config = dict(
    vocab_size=8192,
    hidden_act='swiglu',
    norm_eps=1e-06,
    positions='rope',
    qk_norm=False,
    bias='qkv',
    init_std_o=0.0116,
    init_std_up=0.0532,
    optimizer='soap_variant',
    beta2=0.99,
)
Each number is 128 + 32 x the weight over its row's rms, rounded and kept within 0 to 255. Layers, rows and columns count from 0. The size above them is the row's rms in percent of the matrix's.

# layer 9 attention query, 96x128, rms 0.131, rows 0-26,32-57,64-89, columns 0-63
size [ 54  62 135  87  57  87 118  94  97  92  84 121  95  97  86  92  94  99 100 108  90 100  92 111  83  95 108  88  58 147  85  93 144 120  88  84  85  94  88  91  88  91  91  87 101  93  90  96 100  95 106  94  98 102  91 188  99 108 204 159  94 108 103  89  95  95  84 101 104  97 103  97  94  97 102  88  96  88  93]
[[ 59  99 161 142 174 158 117 155 190 131 111 151 101 161 118 158 141 109 158 151 149 160 116 134 147 139 105 198 136 160 146 110 117 121  99  98  76 123 118  97  78 174  83  87 147 131 158 155 124 136 114 133 171 153  74 166 166 120 173  46 147 141 151 126]
 [136  98 162  80  97 140 145 143 167 172 167 134 142 140 139  86  65 100 149 170 115  68 120 139 117 111 123 129 142 101 152 144 138 143 125  68 137  31 115 221 107 177 108 151 189 159 159 118 159 121 133 104 159  95 107 125  91 119 179 149 120 131 135 130]
 [ 99 156 127 137 138 162  73 135  78 184 151 129  85 175  72 111 105  88 117 118 140 101 153 142 145 139 139  85 130  79 120 159 136 126  80 122 130 120  96 170  54 139 104  74 124 170 112  67  82 176 126 151 163 101 132 157 138 123 166 138 155 188 126  93]
 [ 95 161 111 138 156 112  83 111 125 155 182  74 104 137 115  99  95 146 134 129 104 126 123  49 129  82 149  97 129  81 119  99 182  77 132 153 101  65 129 180 131 111 108 129 145  99 135  85 115 190 120 120 176 101 112 191 100 100 178 128 121  76 172 143]
 [130  79 147 146 136 149  90 100 127 123 114 138 140 127 127 136 127 166 114 180 106 181 126 144 120 128 106 153  94 125 107  70 118  94  97 114 160 161 124  92 105 122  90  97 145 113 216 165 137 135 150 128 109 124  91 106 142 164  56 117 131 174 170  71]
 [103 150 112 147 153 151  99 127  75 174 212 168 137 165 119 151 146 101 114 108 138  81 130 141 195 101 121 136  86  79 129 152 151 170 125  74 134 109  88 108  55 168 140  95 158 137 154 134 125 163 127 131 108  98  81 130 161 101 144 123 144 148 133  78]
 [ 78 143 165 140 121 145  73 139  58 198 147 128 108 178 110 127 116  71 128 103 126  95 154 158 168 138 136  83 101 127 105 166 133 130  86 104 144 140 105 143  80 156 129  74 118 170 119  94  95 147 128 123 167  93 115 169 154 100 184 131 130 188 131  90]
 [119 120 142 160 126 138 116 145 115 141 138 115 137 131 129 141 144 101 134 177  95 129 131 102 106 127 113 174 139 150 145 188 149 105 145 106 156 119 162 109 127 131 165 118  30  95 174 200 167  44 120 112 136 132  94 215 155 133 124  87  97  99 136 123]
 [168  77  83 144 138 143 140 112 178 116 125 220 163 125 133 172 132 185 145 151 153 174 110 122 168 117 101 112  88 135 123 144 169  88 137 106  89 129 177 102 126  95 162 166 144 134 145 119 152 139 136 159  89 107 174  50 134 121 128 126  88 112 143 172]
 [ 84  91 115 142 182 122 151 144 142 116 126 168 179 140 161 132 145  92 132 147 162 161  99 135 188 125  92 128 131 154 100 155  90 124  89 154 174 119 107 145 180 145  99 132 138 158 101 142 147 102  93 150 160 165 110 145  77  98 133 172 118 128  86 152]
 [150 157  65 124  69 167  74  90 137 120  98  87 127 167 134  92 149 173  92  99 167 107  92 166 116 164 164  88  97 125 124 120  89 156 166 115  93 111 149 108  83  73 135 141  95 133  82 127 102 100 130 165  97 107 147 106 120 120 102  84 117 143  85 124]
 [ 85 181 204 118 164 143 111 100 119 120  66  64 131 165 107  98 150  57 128 143 138 114 170 108 135 155 124 111 149 127  86  86  52 155 137 199 141  85 127 129 138 113 154 140  99 171 118  93 142  88 133 148 148  69 155 178 144 155 162 163 133  96 161 168]
 [126  98  64 128  94 190 110 145 105 163 171 154 163  84 128 153 126  88 169  80 137 136  86 179 133 134 146 207 105 152  98 144 121 157 123  60 178 133 131  83 167 161 158 104 126  94 163 193 149 140 157 175 106 110  73  97 191 128 138  79 133 147 104 140]
 [138 108 167 106 125 145 148 175 117  93  94 140 132 195  68  86 115 142  93 160 142 108 145 100  74 181 102 101 129 133 114 134 113  84 195 167  86 136  93 114 141 115 125 158  37 139 152 129  93  83 139 148 135  69 147 201 115 173 125 148 171 116 146 132]
 [100  65  98 129 136  91 124 122 194  60 124 120 188 163 108 172 166 132 115 162 186 145 121 230 178 100 150 133 112 146 177 149  65  99  52 120 101 148 133 123  84 141 149 169 156 154 113 132 171  83  94  92 105 172 137  56 113 121 172 157 114 140 118 145]
 [148 109 172 156 140 113 215 121 126 109 114 148 147  74 141 146 155 159 104 155 156  88 126 112 128 201  94 105 133 148 114  87 155 132  62 131 137 123 122 182 144 201 146 128 127 154 173 100 131 171 151 131 135 180 162 167  98 100 141 172 166 151 117  76]
 [204 102 172 108  94  81 150 106 172 113 121 126 184 133 160  85  95  97 139 116 123 141 129 128 168  97 135 135 111 132 149 121 180 120 155  92 133 116 165  67 149 144 147 159 164 111 152 107 139 150 108  61  76 155 134  49 129  79 150 141  99 103 127 112]
 [179  61 140 183  93 132 126 147 154 173  31 139 168 127 150 121 150 188 113 130 139 148 112 155 110 120  79 166 161 116 110 113 204 105 110 124 160 151 115 100 154 138 108 124 104 162 199 181 145 160  83 116  90 118 200 102 186 152 171 171 167 126  53 144]
 [136 116 131 216 151  84 111 177 106 139 163 124  81 120 200 154 133 143  85  87 163 203 133  64 103 157 124 174 138 101 122 158 112 106 111 121 103 149  91 165 119 117 134 114 126 149 131 124 101 108 154 130 100 120 163 197 131 187 118 139 180 181 155  94]
 [123 118  88 109 105 119 155 142 162  95 127 160 143 114 116 148 128 107 122 146 116 151 128 156 176 139 124 135  63 168 155 147 160 128 115 102 124 166 152  45 188 104 103 124 125  75 169 169 125 120 144  96 160 113 157 125  89  82 130 138  80  84 116 130]
 [196 118 102 102  83 132 129 107 155 157 169 151 123 124 137 117  96  98 128 136 105 130 127 126 141 105 141 147  63 105 215 146 133 138 164  72 127 126 142 147 142 171 171 128 128 101 133  89  70 136 134 120 108 101 103  94 130 105 111  70  74 137 161 110]
 [ 99 137 144 113 133 186 132 161 106 181 169 176 124 100 145 128 130  87 115 127 143 160 103 131 169 139  32 174 137 137 187 133  77  96 106 139 152 147  82 111 121 118 149 111  97  94 110 147  89 130 135 137 127 149 128 217 154 115 189  95 114 115 130 117]
 [128 161 147 124  98  94 119 129  79 121 186 129 112 100 119 152  96 130 123 119 180 127 108  83 132 121 158 175  98 168 143 205 113 116 150  99 101 176 156  98 103 102  92 138 108 123  88 107  85 128 133  79  86  86 145  78 183 101 143 105 137  92 147 175]
 [131 198 149 159 179  95 117  92 131 115 108 115 140 170 116 128 125 100 136 131 141 107 105 100 117 149 174  87 138  94  75 143  72 138 140 178 127 113  89 185 146 128 161 147 110 223 109 109 122 143 114 211  96 104 224 159 150 130 146 144 148 184 144 143]
 [172 129 157 122 151 146 136 124 165 142 169 119 111 146  74  98 105 104 142 128  98 112 151 130 168  98 139 140 114 156 104  82 119 190 206 141 101 106 192  66 168 108  90 137 187 123 112 104 148 113 119 119 132 153 142 125 169 129 119 162 115  89 135  96]
 [166 122 131 140 121 133 129 127 121  90  98 192 127  99 124 134 181 149 137 133 163 111 157 156 173 152 102  77  72 151 172 133 135 118 151  93 124 169 152  80 161  89 133 126 159 119  71 111 157 126 124  38  87 126 119  24 166  77 161 217 106 122 114  89]
 [109 168 175 113 177 108  90 131 102 105  83  28 123 173 132 132 124 113 137 112 129 145 168 157 116 145 155  97 146 154 175 102 113 163 178 206 161 112 153  90 143 158 179  91 113 117 172 141 119  90  88 105 142 124  57 128 109 115  72 123  78 105  78 141]
 [120  76 102 148 150 141 130  96 138 211  82  80 175  74 107 145 108  75 156 156  96 142 125 133 182 136 138 126 162 169  92 103 109 142 151 138 138 141 146 152  83 189 143  91  86 183  61 132 121 126 140 144 166 141  89  95 148 136 137 171 153 143 137 145]
 [123  95 165  77 139 147 134 135  60 115 127 104 139 141 112 114 147 107 107  99 130  72 138 153 139 128 124 120 164 130 126 124 197  83  92 146 151  81 117 173 138 124 145  80 158 107 119  94 136 125 114 147 140 182 176 150 147 121 122  74 130  86 115 112]
 [121 126 144  66 162 156 124  96 104 150 136  94 143  98 106 112  58  98 198 185  91 110 171 150 193 185 156 111 102 118 107 121 155 127  69 123 153 130 120 174  92 158  93  90 132 131 109 117 130 153 140 141 168  85 106  97 163 150 141 186 128 160 176 152]
 [112 147 175 131 137 110 122 105 165 182 110 147 129 125 168 179 145 110  79 114 155  89 122  63  82 113 104 134 123 115 186  98 135 114 133 122 176 153 119 188 161 156  89  98 113 110 123 128 107 131  80 111 136 129 102 115 165 117 111  63 145 169 143  83]
 [125 117 135 123 207 151 124 101 139 182 179 155 133 116 103 115 126  67 214 145 113 122 163 117 166 192 138 179 140 136 112  91 102 140  99 136 167 148 155 111  80 177  84 104  78  81 106  92 155 144 144 121 158  97 124 117 166 148 154 130  96 128 133 108]
 [130 108 129  69 169 155 138 107  81 165 124 121 160  85 119 129  73 103 200 158 100 108 152 176 190 178 142 124 140 104 101  90 137 132  79 125 186 157 150 143 138 195 157  93 137 124 114 141 134 121 157 179 151 112 122 126 183 142 131 190 144 172 142 146]
 [100 130 155  83 150 173 115 102 116 147 116 117 126  98  70 104  82  79 205 177  81  78 130 123 186 173 156 136  91 122  99 107 138 135  71 114 168 129 146 173 124 162 112  77 131 112 111 113 126 143 134 118 160 114 107 127 149 144 156 192 136 163 164 172]
 [158 162 103  90 112 199 158  60 132  75 145 141 152  97  62 165 161 174 137 160 125 108 101  89 178 146 108 153 150 119 178 113 158 141  98 135 130 148 121 171 159 168 151  79 153 101 147 150  94 152 139  93 160  81 126 142 153 167  83 148 141 128 165 146]
 [120 114 127  76 193 105 165  82 104 121 193 109 188 113 124 200 136 132 151 168 103 179 123 141 158 139  50 149  95 153 110 126 126  98 137 149 117 107 122 179  92 165  58 101 132 118 142  95 110 148 109 122 134  67  86 117 179 150 125 159 102 142 220 137]
 [117 138 135 167 130 168 139 123 171 148 131 183 174 157 150 131 112 186 115 124 144 109 144  39 178 171 149  91 140 119  85 107  72 144  80 117 175  98 101 114 146 129 161 125 196 121  99 180 136 130 123 127 108 149  75 139 183 202 162 143 114 162  87 125]
 [100 123 128 109 129  95  71 142 135 104 160 140 120 128 117 114 170 103  83  66 135 134 111 180  88  82  90 136 176  96 129  88 129 144 112  91 120  81 133  86 102  50  74 159 160 120 158  62 148 111  83 149 134 167 126 124 146 135  95  87 126 145  65 129]
 [159 101 107 159 111 173 105 157 112 145 139 126 177 122 138 156 149  70 103  55 145 147 115 169  87  98 161 173 191  93 160  61 136 111 133 114 124 104  77  99 151 195  91 115 117 140 160 177  85 162 141 135 104 105  98 197  90 119 138 101  75 152  81 168]
 [100 109 193  99 140 138 107  70 116 205 127 142 128 116 123 116 117 168 145 163 150  83 201 141 162  97 164  86 120  84 130  80 152 123 139 144 117 148  95 115 150 136  99 129 186  89 151 186 112 140 162 210 111 104 173 156 139  41 125 102 111 112 143 106]
 [104 135 161 143 164 122 138 198 154 129 164 134 115 132 179 107 111 194  84 172 139 101 128 200  92 174 110 103 142 108 152 118 107 115  99 140 134 103 102 112 125 141 146 138  80 157  81  88 117  96 188 108 176 156 160 149 109  89 131 100 137 180  92  82]
 [194  80 112 106 170  94 120  94 125 125 152 127  77 153  78 157 174 154 113 190 147 112 134 144 110 134 140 142 137 161 166 133 151 114 174 113  97 116 198 138  87 149 152 106  85 148 187  83 145 120 137 128 151 122 157 137  90  99 164 122 152 123  97  76]
 [171 136 127 127 140  85 139 128 107 112  79 156  78 107 138 155 111 124 151 152 138 123 118 167 115 181 109 114 150 136 215 174 113 139 113 177 174  91  69 108 143 121  66 114  55 168 108 142 172  98 130  94 190 149  81  95 101  97  99 129 170 145  77 187]
 [ 87 129 123 112 101 138 128 136 113 111 145  90 137  86 138 169 124 102 130 166 113  92 128 144 170  86 157  91  97 112 145  77 172 159  89 106 138 102 113  92 120 141 112 153 124 132 162  66 143 153 154 165 122  82 165 150 160 136 167 144 147 207 102  82]
 [143 107 158 117 140 103 107 120 104 101 132 117 162 156 129 110 151  53 100  62  80 147 141  96 146 181 151 122 154 164 107 155 106 129 148 101 145 147 201 175 145 149 137 119 111 177  74  57  82  85 155  99 127 113 137 114  73 147 106 178 134 155 187 151]
 [ 75 174 151 137  99  85 161 126  63  94 126 107 177 135 188 114  98 129 137 152 100 184 122 111 151  98 182 183 117 164 165 168 142 124 143 116 142 185 104 114  90 184  89 145 154 140 133  95  88 159  74 229 121  84 127 108 148 136 129 116 109  85 128 113]
 [112 190  90 116  66  69 165 130 178  98 110 122  88 130 100 148 104 122 125 110 130 176  72 118 129  94 145 146 114 200  81 157  82 113  97 114 159 101 113 135 113  49 109 123 119 172 146 109  87 146 107 118 138 139 160 142 105 110 140 147 145 231 131 147]
 [169  78  97 154  86 127 135 101 167 108  99 121 134 100 138 132 120 122 136 149 162 115 106 127 126 108 122 131 100 113  91 151  84 178 113 133 133  68 156 222 170 159 128  65 134 121 119 114  93  91 130 127 153 120 117 174  83 154 110 157 196 176 136 108]
 [189 158 112 137  99 170 147 165 118 103  97  94 132 111 148 139  97 178 101 117 119 153 116 113 143 145 153 148  97 102  98  54 144 142 115 187 172 148 169 188  82 103 153  71 176 130 139 167 130 103 145 129 182 176 160 123 143 184 143 108 212 133 150  88]
 [125 128 169 120 159 120 128 163 102  90 102 159 138 100 100 141 125 102 112 114 159  95  37 107 131 153  94 145 103 149  95 163 153 137 141 137 151 136  90 127 134  76  82  92 113 120 120 119  90 178 207  50 146  66 179 129 154 171 158  70 102  81 103 129]
 [122 134  94 182  83 140 167 141 111  99 154 120 139 157 144 100 151 116 119 109  99  88 114 116 139 113 108 136 101 148 140 117 140 168 167 153 139 113 145  36 136 142 119 128 119 108 193 147 168 124 124 169 141 147 147 156 103 123 122 109  91  95  97 127]
 [139 161 128 171 156 162 104 137  70 126 112 147 143 168 102 126 187 170 112 129 162 132 167 109 157 127 142 146 110 130 133 126  82 165 104 154 163 187 115 141 141 130 122 132 131 133  67 131  68 148 113 100  72  91 171 139 193  66 146  51 127 178 135 168]
 [111 108 147 106 116 116 117 169 104 123 105 119 159 116 147  94 106 117 141 120  63  63 125 151 143 143 180 108 131  38 109 110 166 115 122 164 199 138 181  73 149 152 121 131 109 106 103 183  68 104  67 171 207 157  89 123 207  93 123 181 109  97 104 172]
 [137 102 151 144 179 153 136 111 128 128 166 121 188 124 137 138 169 134 116 132 103 153 113 132 230 102 126 150  77 158  98  79  86 207 131 168 132 164  87 139  83 125 162 159 108 109 115 149 104 126 141 187 142 118  89  82 143  80 185 130 125  70 169 169]
 [127 134 142  67  72 136 118 177  80 125 107  87 113 117  85 101  83 125 135 163 150  82 125 108 146 117  62  92 176 126 161 120 168 103  96 128 174  79 132 116 158 147 124  98 133 188 154 154 124 113 112 108 123 142 161 202 170 134 105 129 131 129 154 102]
 [ 94 152 150  85 138 137 109 112  90 144 159  99 146 190 109 120 126  55 167 157 129 107 146 186 157 136 123 127  95  85  86 129 116 169 120 154  99 146 108 163 100 119 176  94 123 152  96 103  80 173 173 155 161  70  82 113 123 179 171 164 146 156 147 167]
 [ 95 111  86 178 162 100  72 116  41  89 110  87 131 192 109 138 123 106 147 112 108  99 160 102 107 136 163 120 152  82 102 119 133 170 146 133  95  83 143 159 148 138 120 108 162 182  72 141 128 177 142 132 141 159 141 160 112 142 123 120 164 128 142 116]
 [121 109 152 133 145 151 117 101 207 166 131 166 183 152 167 146 161 146 141 182 141 122 154 197 105 153 110 180 112 138  93 154 109 135 129 132  95 155  38 137 106 134  73 163 131 103 127 153  79 225 125 145 102 118  97 100 117 163 156  91 120 111 124 125]
 [ 90 132 144 101 129 137 104 107  94 157 171 132 137 170 123 144 129  76 143 144 116 106 124 169 205 136 105 141  86 105 105 113 101 156 106 131 119 164 110 122 116 147 163 103 105 126 118 132  85 159 170 173 154  93  67 139 148 159 190 161 149 154 132 118]
 [100 149 170  81 134 143  95 114  97 145 167 119 163 178  97 125 139  74 162 145 133 109 162 173 195 137 112 129  88  88  80 110 129 171 129 138 113 154  96 149 107 131 179 105 128 139  97 111  87 175 164 161 153  72  85 115 151 161 192 155 142 149 158 143]
 [124 171 167 100  92 138 127 155 123 121 149 137 101 149 129 157 138 146 117 135 121  90 142 116 140 139 136 112  38 171 140 120 107 107 140 160 142 131 119 130 181 112 152 186 133 125 100 106  89  99 129 109 120  36 148 141 138  95 141 149  92  81 192 148]
 [178  93 117 129 163 168 177  89 167 186 156 156 164  84 171 195 106 169 155 124 109 223 104 131 123 153 190 200 127 173 141 129 137 134 136  73 147 180 107 116 123 178 128 124 133 126 136 110 163 116  98 115 144 131 111 118 157  66  90 139 131 146 133 117]
 [114  98 119 148  63 164  89  92 200  98 157 134 128 150 134  85  94 136 120  99 145 136 141 143 118  86  98 108 171  89 143 125 116 164 219 176 116 181  98  66 148  60 156 152 138  51  77 193 132  83  98 140 135 119 108 135 151 159 160 143 156 129 104 152]
 [115 208  95 117 115 141 100 150 150 139 111  80 161 124 146 144  97 115 151  98 148 107 183 152 152 186 152 123  99 147 152 152 122 179  86 130 139 118 167 124 171 109 234 167 182 146 108  50 109 120 107 141 162  92 151 129 117 128 179 114 157 141  83 169]
 [159 118 123 154 121 164 101 122 116 195  75 164 156  88 149 156 187 176 151 109 175 149 103  80 119 162 133 144 112 141 105  70 111  71 133 133 150  84 123 148 131 202  75 119  94 135  64 186 131 126 115 162  69  94 138 148 154 118 129 125 135  96 106 127]
 [118 109 118 151  92 175 140 147 103 162 108 140 165 136 197 110 123  88 153 122  74 163 127 155 121 119 128 108 164  91  42  91 178 120  82  99 154 104 125 161 176 123 120 176 178 111 169 154 174 123 113 200 125 125 117 162 139  99 164 114 116 103  87 120]
 [105 111 119 137 158 160 116 162 107  84  81 106 167  67  44  98 143 177  73 137 110  90 135 148  80 113 136  98 149 150 107  96 146 110 144 121 122 120  84  51 132 148 153 105 165 182 161 192 126 106 146 159 116 107 141 116 143 168 171 137 132  95 194 123]
 [ 96 127 133 139 123 100 107 119  66  79  48 100 146 137 138 115 150 125 135 120 127  83 160 178 114 101  81  97 181  91 133  97 105 114  76 113 188 134 170 100 117 182 111 101 162 187 138 182 131 149 158 164 141 177  99 123 105 150 178 174 189 174  81  87]
 [109 145 161 119 105 100 169  98 169 153 143 143  78 127 184 153 181 125 118 142 116 182 150 129  92 163 164 112 168 150 121 120 109  91 146  96 100 106  73 111  61 137  89 149 105  84  86  91 132 124  65 146 116 154 112 128 100 105 114 128 155 160 137 113]
 [135  71 139 127 146 131 108 112 131 149 138 107  93 115 148 115 117 110 131 140 111 100 110 142 160 144 110 124 142 144 161 114 158 133 156 169 120 159 126  58 131 161 102 179 149  93 133 176 161 154  58 129 118 181 107  95  83 124 158 133  46 131 104 111]
 [ 98 134 148 186 113 128 151  78 128  90 138 123 186 110 129 123 102 125 123 142 145 145 115 124 166  63 148 128 101 119  35  97 134 116 145 115 143 103 150 165 191 115 139 180 121 171 164 142  97  80 153 175 143 114 144  83 145 160 132 141 152  79 149 125]
 [ 95 132 157 119 144 110 135 110  78 156 161 120 129 114 105 167  97  83 136  87 163  96 159 183 144 170 143 150 128 125 122 176 132 115  99  80 132 114 176 117 144 117 142 139 149 105  77 102 124  34  92 135 115 113  89 124 148 152 139 121 126 113  92 157]
 [130 165 110 154 105 139 169 138 192  57 109 142 124 140 110 154 101 148 139 102 131  86  99  88 150 120  65  86 131 111 112 135 154  80 162 128 165 132 142 166 201 146  88 175 184 143 136 159 153 131 132 115 128 172 111 161  98 131 162 180 127  71 173 126]
 [220 117 100 228  73  67 134 126 114 109  90 147  93 141 164 120 158 173 142 156 165 166 110  96 155 173 109 187 133  47 130 174 125  87  99 140 120  66 123 143 150 135 135 169 154 138  69 131 138 127 101  92 115 128 179 136  70 133 174 125 157 162 175 155]
 [140 129 111  96 119 132 150 120 119 165 148 161 121 127 188 167 108 168 147 109  62 154 127  88 142 141  53  99 131 132  27 103 140 144 103  98  96 109 152 156 163 137 143 150 171 154 134  94  83 173 148 159 155 169 155  82 132 139 136 135 149 181 112 110]
 [114 171 128  67  73 134 141  97 146  66 101 161 100 131 124 158 146 132 137 163 162  89 126 121 130 147 159 144 112 112 169 176 150  67 164  96  87 100 177  80  96 113 151 100  31  68 145 138 104 176 128 120 114  71 111 142 176 112 117 142 130 198 129 138]
 [145 161 129 202 158 102 103 124 159 144  99 124 102 161 157 107  63 130 139  65 121  79 141  86 149 116 130 132 113  73 102 139 133 165 162 183 145  99 168 162 158 169 187 214  77 178 131 115  83 187 106 140 192 177 139 210 109 128 123 183  91 148 169 164]
 [ 79 174 135 137 133 140 131 128 168  87 146 106  70 109 103 144 115  56 133 158 163  84  96 105 135 193 141 147 130  82  76 157  92 172 155 107 134 113 119 178 119 182 154  65 168 108 142 111 140 162 107  67 150 133 127 136  93 156  51 128 162 192 125 139]
 [153 128 160 126 150 119 112 148 143  87 105 141  92 155 134  88 119 122 113 102 146  98 124 133 145  88 168  87 180 128 156  61  66 127 137 112 107 139 123  79 138 114 168 156  99 119  86 117  73 139 100 132 123 133  33 125 100 133 105 160 119  71 115 135]]
# layer 9 attention key, 32x128, rms 0.124, rows 0-25, columns 0-63
size [ 47 129 222  80  52  81 240  81  89  78  80  88  87  74  77  83  92  86  81  96  82  91  85  97  76  84]
[[149 139 117 200 122 149 112 116 137 121 117 213 131  82 150 136 212 160 111  91 107 126 127 136 122 142 175 146  89 106 152  99 126 111 152  73 153 184  83  91 136 109  80 208 124 110 146 113 138 150  65 141 113 126 150 152 104 112 130  76 118 167 148 129]
 [141 101 168 117 187 123  91  95 183 182 184 139 120 126 136 147 175 139 133 110  57 163 158 133 154 124 175 132 121 122  80 137 151 155 144  99 132 139  56 108  85 162  90  95 137 105 156  61 120 140 110 184 118  96  56 100 169 113 191 124 123 170 101  98]
 [120  87 192  96 158 195  52  97 119 194 183  89 139 136 130  79 168 109 133 146  77 119 176 151 159 126 145 133  99 100 143 103 180 174 132  95 127 160  67 109  92 157 107 110 139 118 137 119 143 153 137 172 128  99  66 107 192  98 191 121 146 170 109 115]
 [119 112 168 130 116 176 119  49 155 156  98  87 100 130 153 125 192 166 128  71 143 100 101 104 148  72 151 131 196 105 133 138 181 137  77 171 110 134  83 190 135 137 201 136 142 112 135 166 132 164  79 123  89 178  99 170  94 113 170 104 132  97 116 171]
 [173 116 119 180 148  77  89 140 148 120 136 109 137 100 135 142 187 131 139 133  87 154 125 118  75 128 201 104 140 130  52 151  89 163 121 135 174 103 125 171  90 140 100  62 130 140 122 117  97 141 169 202 172 139 103 180 114 141 163 128 164 163 129 127]
 [135  88 158 135 125 118 101  85 135 137 177 133 149 119 134 146 158 152 166 148  74 149 133 117 142 131 166 160 163 128 122 107 140 164 129  99 119 150 105 171 113 108  98  63 156 111 105  87  60 175 124 159 152 189  42  97 153 163 139  86 171 112 165 109]
 [128 160  63 159  99  66 208 155 150  66  74 166 104 114 138 175  97 140  96 118 180 135  86  96  99 117 105 118 143 158 125 155  74  82 129 138 138  97 175 117 152 105 151 161 105 121 132 140 132  84 120  83 117 151 203 151  61 130  73 125 104  88 125 125]
 [109 125 112 157 110 130 113  82 166  85 102 203 137 119 120 133 149 176 124  88 208 187 128  91 175 108 137  62 185 124  98 153 104  89 102 109 178 111  73 135 143 148  92 115 132 123 143 185 154 122 119 134 172 125 107  63 123 117 120 137 181 103 133 147]
 [111 200 105  72 160 111 112 105 118 123 149 160 175 115  86 107 118 116 211 155 126 102 109 190  80 136 122 207 160 168 154 127 118  71 127 174 153 124 163 126 129 107 136 130 104 129 169  83 124 129 171 120  96 127 158  70 105 168  58 107  80  91 128 144]
 [159 152 162 108 148 112 120 115 166 147  93 182 135 128 105 129 169 192 107  81  97 143  97 147 122 105  92  98 110 119 125  70 197 109 113 159 117 106 135 146 168 101 119 164 127 161 140 182 127  90 194 148  98  95 116 105 142 119 115 157 171  55 105 124]
 [129  77  95 160 120 135 101 119  90 143 122 146  55 107 158 113 116 156  89 121 158 119 122 119 139  70 179 166 122 155 147 153 132 136  82  59 145  48  94 147 118 106 139 104 161 127 161 108 149  69 130 105 128 149 152 143 139  94 127  97 133 109 147  65]
 [ 78  61 190 164  74 175 128 100  77 128 121 144 158 122  88  95 126 167 142 175 119 138 155 147 128  83 102 101 130 113 172  91 151 146  99 151 168 164 143 135  95 100  79 128 121  94 160 133 190 129 128 124 123 165  93 128 154 120 147  96 167 130  97 154]
 [122 179 111 140 120 158 156 162  88 105 113 137 113 170 147 122 125  94 127  80 196 102 135 100 120 121 125 191 134 178 191 118 129 101 161 160 111 154 111 141 154 140 126 176 172 162 173 109 118 109 130  97 138 102 214 161 141 179 106 125 155  92 132 108]
 [135 156 178 107 104 121 122 111 146 120 165  94 116 132 155 106 123  93 134 154 179 183 137 174 135 211 163 105  94 148 170 151 135 151 116 171 133  84 162  94  65 118 118 194 102 112 116 123 152 162 102 135  92 150 134 109 162 154 113 145 110  98 104 127]
 [138 190 141 165 161 136 114 166 128 145 123 161  87 171 171  77 104 110 113 111 103 101 152  17 153 121 183 126 117 103 118 161 139 119 103 145 127 120 104 122 106 148 121 111  93 158 119 105 102 208 139 114 131 100 120 178 127 197 142 147 104 127 121 111]
 [108 134 142  83 137  84 126  74 139 116  98 122 134 129  93  41  81 113 132 148 100 119 116 127 131 185 146 120 116 137 126 113 149 148 126 160  81 104 107 107 114 114 142 141 189 113 109  54 142  94 165 111 122  98 134 128 103  92  60  76  76 157 144 164]
 [145 182 166 150 118 128 121 171  70 109  92 132 169 180 163 114 109 133 105 153 205  85  51  92  92 138  88 126  19 125 122 148  80 164 132 126 145  98 143  82 150 120 158 113  97 150 136 140 127  65 136  94 104 138 184 125  97 108 166 149  90 141 112 155]
 [128 148 165  45 171 100 118 137 141 125  69 139 139 154  73 129 146 171 127 135 164 120 151 124 110 177 121  88 103 158 191 156  91 142 124 120 144 107 115  98 131 123 114 118 140 128 175  83 113 110 134 112 100 199  78  82  58 107  80  96 105 108  87 134]
 [141 118 122 169  97 107 176 164 130 110 103 106  98 173 185 109  86 143 153 130 121 143 110  97 118  84 112 130 166 126 136  33  99 149 167  71 111 109 156  96 161 134 100 163 114 153 213 167  88 130 123 194  94 199 110  95 105 109 111 104 123  83 145 151]
 [170 158 144  85 133 154 115 100 112 103 126 104 167 147 133 122 145 143 143 148  93 131 125 109 147 153 177 110 135  97  73 126 145 122 128  79 146 140 145 179 101 142 127  60 133  74 124 143  71 125 124 106 191 131 130 134 135 128 158 110 196 183 129 125]
 [164 115 166 152 119  67  80 126 119 132  95  83 117 133 102 118 141 191 148 153 129 103 187 113 140 137 160 118 117  94 111 124 129 107 121 140 109 156 135 137 107 118 168  92 168  58 103 141  78 110 131 113 194 132  97 144 173 142  67  98 124 153 159 165]
 [168 180 130 139  67 134 154 165 121  87  67 110 123 116 164 143  79 186 165 134 164 148 116 146 102 106 157 134  75 111 119 114 168 117  70 184 131 175 163 158 187  69  94  99 183  71 104 115  65 164  87  94 128 120 143 141 119 132 142 132 125 144 195  38]
 [106 144 140 127 159  89 130 119 135 112  85 103 120  34 104  98 164 133 143 144 143 169 124 149  74 142 142 155 171 122 117  35  83  97 114 142 159 124 125 179 170  86 104 105 130 157 114 105 104 124 171 167 145 123 129 149 143 186 172 179 174 143 135 131]
 [105 123 104 157 119 106 125 121 114 186 162 104 112 115 149  95 163 126 117 174 101  97 155  70 110  66  95 106  92 120 134 134 199  61 136  74  88 139  96  87 104 134  94 150 153 140 177  77 172 126  93 175 119  93 124 121 143  55 159 124 120 142  75  73]
 [136  99 170 113 137 119 112 143 139 134 108  66  95 135 144  93 129 168 119 138 156 150 131 137 111 117 155 131 149 139 151 139  96 116 138 123 128  72 138 163  96 160 106  98 158 184  70 102 139 123 150 164  66  87 101  32 147  87 164  97  71 188  96  70]
 [179 129 125 159 140 126 123 178 167 160  84 141 141 101 134 122 109 153 106 111 156 170 137 108 118 163 103 134 104 138  77 119 106 116 105 152 165 158  96  82 150 127  71 142 127 129  92 122 148 102 160 214 111 126 129  90 163 134 140 145 146 122  98 162]]